From a checkpoint of a small transformer trained on Wikipedia.
Size: 11 layers, width 160, 2 heads of 64, MLP 640 GELU, vocabulary 8192, 5.78M parameters.
Architecture: RMSNorm before each block, untied embeddings.
Training: a variant of SOAP for these matrices, 188M tokens, 2874 steps.
Each number is 50 + 12 x the weight over the matrix's rms, rounded and kept within 0 to 99. Layers, rows and columns count from 0.

# up: layer 7 MLP up, 640x160, rms 0.25, rows 397-416, columns 0-79
# down: layer 7 MLP down (transposed), 640x160, rms 0.235, rows 397-416, columns 0-79
up397:50 42 47 57 36 54 33 48 42 61 50 37 37 60 76 45 42 66 65 75 45 59 64 61 64 57 69 60 64 49 42 34 68 47 48 39 67 47 41 51 64 34 47 57 27 54 48 47 55 64 44 42 46 58 48 46 32 55 49 77 43 40 75 51 63 48 50 32 60 51 62 63 41 38 70 45 39 69 47 64
down397:44 44 55 49 52 56 33 41 54 39 43 51 13 59 67 48 33 56 32 50 31 39 58 64 37 34 58 47 51 52 52 53 69 70 57 56 61 48 60 43 42 72 43 72 46 56 31 37 65 86 51 47 59 72 42 54 48 25 46 54 29 38 45 45 60 32 46 26 44 54 51 58 26 52 54 57 39 66 58 55
up398:39 60 54 67 55 48 63 33 55 50 28 34 52 64 46 33 64 41 32 43 48 54 44 44 39 72 53 71 41 44 62 84 46 78 53 46 81 59 42 59 60 46 53 57 58 44 28 51 66 55 52 50 70 52 61 39 56 57 49 53 25 48 60 40 68 44 29 46 57 35 42 44 43 44 58 43 26 41 35 33
down398:61 60 67 53 48 46 72 51 56 37 45 44 64 37 49 47 63 51 48 45 50 60 47 54 40 44 54 74 81 56 61 56 59 65 58 45 11 59 38 46 54 32 51 59 29 35 56 55 66 51 61 38 45 38 65 31 50 25 50 46 44 66 35 39 59 62 62 45 31 36 54 71 44 31 69 64 51 40 27 50
up399:59 40 61 42 55 75 36 66 47 53 50 64 73 46 51 14 48 29 47 47 42 52 62 45 63 73 82 68 71 56 45 42 55 55 65 42 32 57 36 56 58 40 53 49 51 59 46 22 61 38 42 46 75 68 61 15 51 63 49 50 51 58 68 66 40 60 66 34 59 42 71 45 57 56 75 38 48 40 61 26
down399:45 11 65 29 73 83 00 83 14 61 47 74 66 50 51 85 39 39 69 39 44 41 54 62 88 58 50 27 63 50 44 67 38 55 47 44 40 65 36 58 74 27 56 47 67 60 37 63 48 50 67 33 60 46 81 13 46 62 61 13 85 64 73 51 39 72 46 60 45 33 80 49 64 71 56 27 56 43 51 16
up400:47 56 22 33 38 43 37 55 57 45 55 67 49 35 72 47 37 39 63 60 25 58 47 48 68 56 35 52 48 50 86 53 47 56 43 58 56 48 59 44 35 31 35 43 54 60 59 32 51 44 41 64 50 63 75 34 44 69 44 82 47 50 55 68 48 50 53 32 71 43 35 46 63 45 51 68 55 39 50 35
down400:59 47 63 46 55 50 54 65 56 35 70 58 28 62 53 52 52 42 48 49 71 45 61 40 36 38 53 38 55 35 54 46 74 69 59 58 38 34 76 38 39 39 66 60 37 53 65 43 76 52 65 50 51 54 58 45 62 57 73 40 45 62 44 62 48 53 43 50 66 62 50 59 40 48 73 47 64 56 51 46
up401:51 40 62 54 50 57 60 52 34 55 50 52 62 56 33 56 41 25 63 71 57 52 52 59 61 40 60 45 58 62 59 47 49 55 56 49 44 54 66 61 34 33 44 32 48 47 56 63 67 65 54 56 56 45 54 34 46 58 66 39 57 53 66 34 40 58 57 44 57 51 31 50 41 49 49 73 42 48 38 43
down401:56 44 46 60 45 55 43 27 68 76 37 75 71 29 41 72 56 84 58 43 55 35 44 52 68 49 44 37 61 52 42 43 62 61 48 71 62 50 49 46 51 36 46 39 52 57 34 61 36 59 67 59 48 49 52 57 47 63 60 19 55 61 51 59 75 64 68 69 73 49 72 57 64 57 53 31 43 63 50 63
up402:36 54 44 54 43 42 56 48 50 59 65 56 44 47 39 28 45 57 59 42 43 52 43 58 70 75 38 63 49 60 42 66 44 54 55 63 41 60 58 57 38 54 34 39 54 57 48 42 50 61 42 44 53 28 60 44 39 53 03 54 53 53 59 36 41 64 60 41 70 58 44 72 47 44 60 71 58 23 52 40
down402:58 23 46 45 30 68 52 59 58 52 30 54 57 46 39 60 50 56 46 64 40 58 53 56 39 31 60 40 53 51 58 46 41 46 35 34 64 38 75 54 57 56 66 45 32 60 50 62 55 40 63 54 56 52 39 78 39 49 62 55 59 58 54 46 44 47 39 44 35 45 46 50 51 56 40 40 58 52 42 51
up403:53 58 53 51 39 56 48 82 54 58 61 47 61 41 43 72 17 42 42 55 50 50 71 32 52 43 61 68 57 67 36 46 56 44 74 60 56 32 48 67 55 57 39 64 44 61 46 54 54 40 46 35 39 53 45 51 37 45 55 38 47 31 44 58 38 40 42 20 53 23 59 51 71 56 51 49 50 55 46 50
down403:51 52 58 51 61 39 51 42 48 48 33 48 61 34 31 60 66 60 35 40 44 46 34 44 46 35 67 47 43 68 43 43 69 35 41 30 63 53 76 38 60 46 44 48 51 39 39 64 43 47 52 48 37 58 34 50 49 71 57 60 60 57 52 39 54 53 67 42 57 58 40 49 65 40 45 43 62 60 55 48
up404:43 50 59 88 24 51 53 59 31 63 41 65 62 52 52 38 47 42 37 95 43 36 47 58 70 53 56 41 42 64 72 52 28 55 48 47 37 40 20 44 42 53 50 36 39 79 29 37 44 40 68 63 40 50 52 46 47 36 66 65 38 70 42 62 54 40 59 52 35 50 56 41 27 55 64 40 37 61 42 62
down404:56 62 48 64 33 35 30 26 64 56 50 87 25 45 42 38 51 43 51 50 52 72 63 59 56 48 58 67 84 38 65 42 50 28 72 59 64 72 48 42 25 39 43 42 58 57 45 46 54 58 33 32 67 37 54 54 61 36 55 46 46 59 62 54 57 32 48 53 45 47 47 52 49 66 55 53 55 62 42 48
up405:39 36 71 42 47 37 26 60 57 53 42 54 47 56 72 59 35 66 45 26 63 33 67 56 49 44 24 33 44 63 57 42 64 34 50 71 47 61 60 58 18 60 33 51 55 48 40 65 38 59 50 85 59 39 46 44 66 46 56 57 61 49 63 37 60 54 60 51 65 51 59 33 51 66 84 44 56 50 34 37
down405:42 57 24 46 44 70 71 41 46 44 48 41 66 44 56 27 50 26 52 58 54 63 50 40 30 53 56 56 62 48 63 56 64 80 60 55 38 59 52 52 67 57 61 65 37 57 50 25 53 68 61 27 49 50 34 56 56 47 41 69 32 44 65 52 52 54 37 48 34 57 45 55 61 53 48 50 65 48 40 55
up406:50 43 79 59 38 50 72 43 54 62 45 41 48 66 43 28 45 50 32 72 46 61 42 55 62 37 44 50 43 61 34 56 27 55 37 41 40 43 59 66 37 45 50 62 23 36 35 43 53 62 42 49 61 65 55 53 40 58 42 52 76 28 58 63 67 55 44 50 52 38 42 49 27 61 59 48 46 45 63 50
down406:35 57 34 63 38 67 43 41 40 38 55 35 43 43 63 56 43 61 39 34 52 52 64 57 49 44 52 57 65 52 57 38 62 59 60 45 55 45 28 37 31 40 57 56 53 79 50 52 48 33 67 53 38 47 57 58 66 52 48 60 31 52 34 35 49 56 64 44 55 52 52 56 51 49 61 66 61 49 44 34
up407:52 40 51 57 40 72 57 59 48 60 47 45 68 56 50 50 57 40 52 33 45 50 62 39 27 57 67 31 51 55 54 57 61 43 47 37 53 57 58 48 60 57 35 46 36 38 39 63 36 46 61 48 66 37 66 39 44 47 59 55 56 60 60 51 27 67 25 51 42 51 52 62 57 37 56 42 54 51 39 65
down407:54 52 61 54 52 26 38 49 29 42 39 48 50 41 67 58 51 64 50 53 46 49 51 52 65 38 35 72 52 35 43 33 49 33 51 56 73 44 34 48 32 48 63 33 42 47 52 57 53 49 46 67 41 52 28 52 59 56 43 43 35 45 60 42 68 41 52 59 57 63 46 31 65 67 51 55 41 69 53 52
up408:50 72 47 73 54 60 45 35 44 32 29 58 51 47 49 57 60 62 59 40 66 35 43 40 41 48 38 64 33 59 53 66 39 67 37 36 45 47 63 48 41 35 53 69 60 46 45 46 46 57 54 39 65 59 54 53 56 49 47 44 37 39 53 42 39 54 46 36 55 55 58 27 61 49 56 50 56 69 48 57
down408:38 47 45 37 53 55 65 51 58 48 46 44 53 30 43 58 41 44 47 51 49 43 52 41 47 39 54 57 55 54 50 45 35 36 41 31 54 60 52 36 57 65 63 40 34 49 46 55 70 57 39 32 33 43 33 55 43 60 41 39 51 40 47 65 58 33 47 75 39 59 51 41 54 38 53 41 59 63 50 51
up409:44 41 46 50 68 50 65 67 42 62 23 42 42 53 59 48 62 70 49 60 50 55 81 63 49 33 52 36 66 54 49 49 60 60 66 35 44 53 29 61 53 56 44 51 54 49 47 41 43 64 60 67 41 47 52 43 60 62 35 41 64 62 39 49 69 60 52 54 49 62 63 52 47 50 40 61 57 30 31 40
down409:56 68 49 52 61 61 68 67 80 40 42 44 53 32 62 35 62 58 59 63 58 53 48 45 49 67 65 62 32 51 47 40 52 53 43 39 45 65 49 53 53 39 57 58 37 65 61 41 76 65 46 61 50 61 61 63 56 50 60 54 31 44 54 58 54 60 60 74 71 61 63 35 71 65 23 50 43 41 56 52
up410:69 36 58 51 28 72 41 50 31 66 60 44 61 33 58 26 41 31 39 50 41 59 53 46 66 46 48 59 29 34 60 51 40 65 68 45 58 54 49 45 38 42 65 30 40 41 55 47 56 60 36 39 51 52 60 51 51 33 49 47 53 42 57 56 53 38 64 26 59 46 53 47 48 37 43 20 59 39 43 67
down410:41 68 52 38 66 50 52 47 74 57 96 42 38 62 56 52 58 24 39 38 55 44 46 48 46 44 49 55 53 71 34 30 45 53 52 40 56 43 47 53 76 69 41 43 49 41 37 54 33 48 50 41 53 44 37 41 35 38 69 35 73 57 37 44 48 41 28 71 46 74 55 57 62 47 22 73 30 63 49 31
up411:49 57 61 49 39 81 45 51 48 48 54 46 31 56 62 67 43 46 31 64 60 49 40 52 39 45 61 36 59 48 23 26 63 43 53 37 68 68 41 56 52 41 73 58 32 56 39 42 60 35 45 60 58 48 41 47 11 44 42 66 57 56 73 35 69 66 71 45 47 48 50 51 60 56 62 62 54 69 44 49
down411:50 31 53 65 67 32 56 64 41 67 61 49 49 56 42 53 54 53 68 51 26 58 67 55 55 60 50 63 46 39 37 66 34 68 54 61 33 28 51 48 58 58 41 26 61 49 44 34 51 59 43 36 25 60 61 66 69 51 48 54 45 60 46 53 58 35 35 35 48 45 44 60 30 57 55 53 59 32 65 70
up412:51 53 56 38 63 51 50 53 43 38 51 64 56 41 31 62 46 51 55 42 68 40 54 37 50 44 50 40 58 48 50 34 06 57 46 50 33 60 65 48 58 37 64 55 36 43 51 34 73 43 52 56 65 30 43 51 46 56 61 44 64 35 16 38 48 49 64 60 60 76 53 43 63 39 47 48 56 68 51 50
down412:38 50 58 55 53 46 43 58 69 37 00 73 57 46 39 57 49 43 35 35 45 45 57 62 53 53 43 67 52 53 59 45 18 39 35 35 51 63 49 46 76 53 47 46 52 37 40 49 45 57 46 39 72 42 50 61 72 31 49 61 57 48 52 43 30 49 51 71 51 52 35 43 45 50 63 39 53 57 33 54
up413:41 46 49 57 48 46 48 31 47 61 65 39 45 52 45 33 41 33 46 51 36 68 58 58 51 42 50 37 37 68 51 53 54 51 54 32 64 51 47 66 46 55 33 61 44 44 65 57 12 71 48 33 35 45 52 38 42 56 51 41 33 50 51 30 45 33 31 42 47 78 60 63 50 43 60 70 59 48 52 37
down413:61 62 40 50 44 41 41 42 51 63 31 34 58 47 62 54 67 61 73 63 42 40 22 37 40 37 55 61 64 50 39 45 54 53 17 50 33 54 53 35 46 45 61 43 46 44 57 42 55 72 43 39 56 47 57 31 32 47 67 42 38 56 52 56 42 53 59 48 19 60 48 45 62 43 35 45 46 46 38 51
up414:59 62 80 62 57 46 40 44 38 41 35 68 72 58 37 66 41 45 31 61 42 38 50 59 67 48 34 56 34 59 51 59 50 59 55 31 34 52 63 18 58 49 43 55 42 54 46 51 50 47 61 48 38 46 52 54 32 62 41 35 47 51 42 33 61 55 27 49 26 30 73 46 49 59 52 58 61 60 42 56
down414:53 44 32 33 38 43 54 62 67 38 53 44 69 32 59 43 48 45 64 64 56 66 30 60 49 47 64 41 59 62 36 43 48 48 44 64 58 41 47 56 43 51 50 55 49 47 46 47 24 36 42 63 54 50 55 27 65 57 54 54 43 42 39 38 72 53 47 47 40 78 45 65 56 50 42 51 43 61 49 48
up415:49 27 46 85 57 69 49 78 31 39 65 47 45 49 53 55 29 48 47 45 48 61 53 70 50 55 34 27 70 28 47 78 44 47 80 44 64 65 36 35 50 51 62 63 49 67 69 52 64 60 61 42 47 49 46 28 50 51 52 58 56 44 47 55 28 54 48 56 41 43 53 41 48 48 65 59 42 51 59 41
down415:52 30 49 67 53 54 58 44 63 66 51 46 64 60 26 43 55 36 43 41 44 46 38 45 60 44 31 53 35 53 56 84 36 58 60 56 62 75 43 27 48 30 61 31 57 42 40 39 56 48 45 44 53 72 52 61 43 78 67 69 49 46 53 59 50 76 48 41 33 64 57 41 57 71 77 39 55 72 60 52
up416:69 47 54 30 50 42 35 66 42 32 52 69 47 40 54 77 36 31 71 37 45 50 45 58 37 59 51 60 60 57 40 50 47 57 47 25 49 38 58 52 36 57 39 71 52 74 52 55 40 59 40 48 79 38 66 49 54 46 39 39 76 44 56 56 31 55 71 52 32 40 45 51 38 45 59 66 55 48 57 34
down416:53 50 28 42 50 61 51 41 51 26 47 60 46 51 61 41 57 19 62 73 27 26 49 54 41 45 59 61 43 54 52 48 56 42 47 57 62 68 57 45 47 38 36 27 50 46 51 27 34 54 34 66 41 50 47 80 47 36 60 54 44 45 25 60 42 46 70 64 63 52 75 69 55 32 51 63 46 58 21 55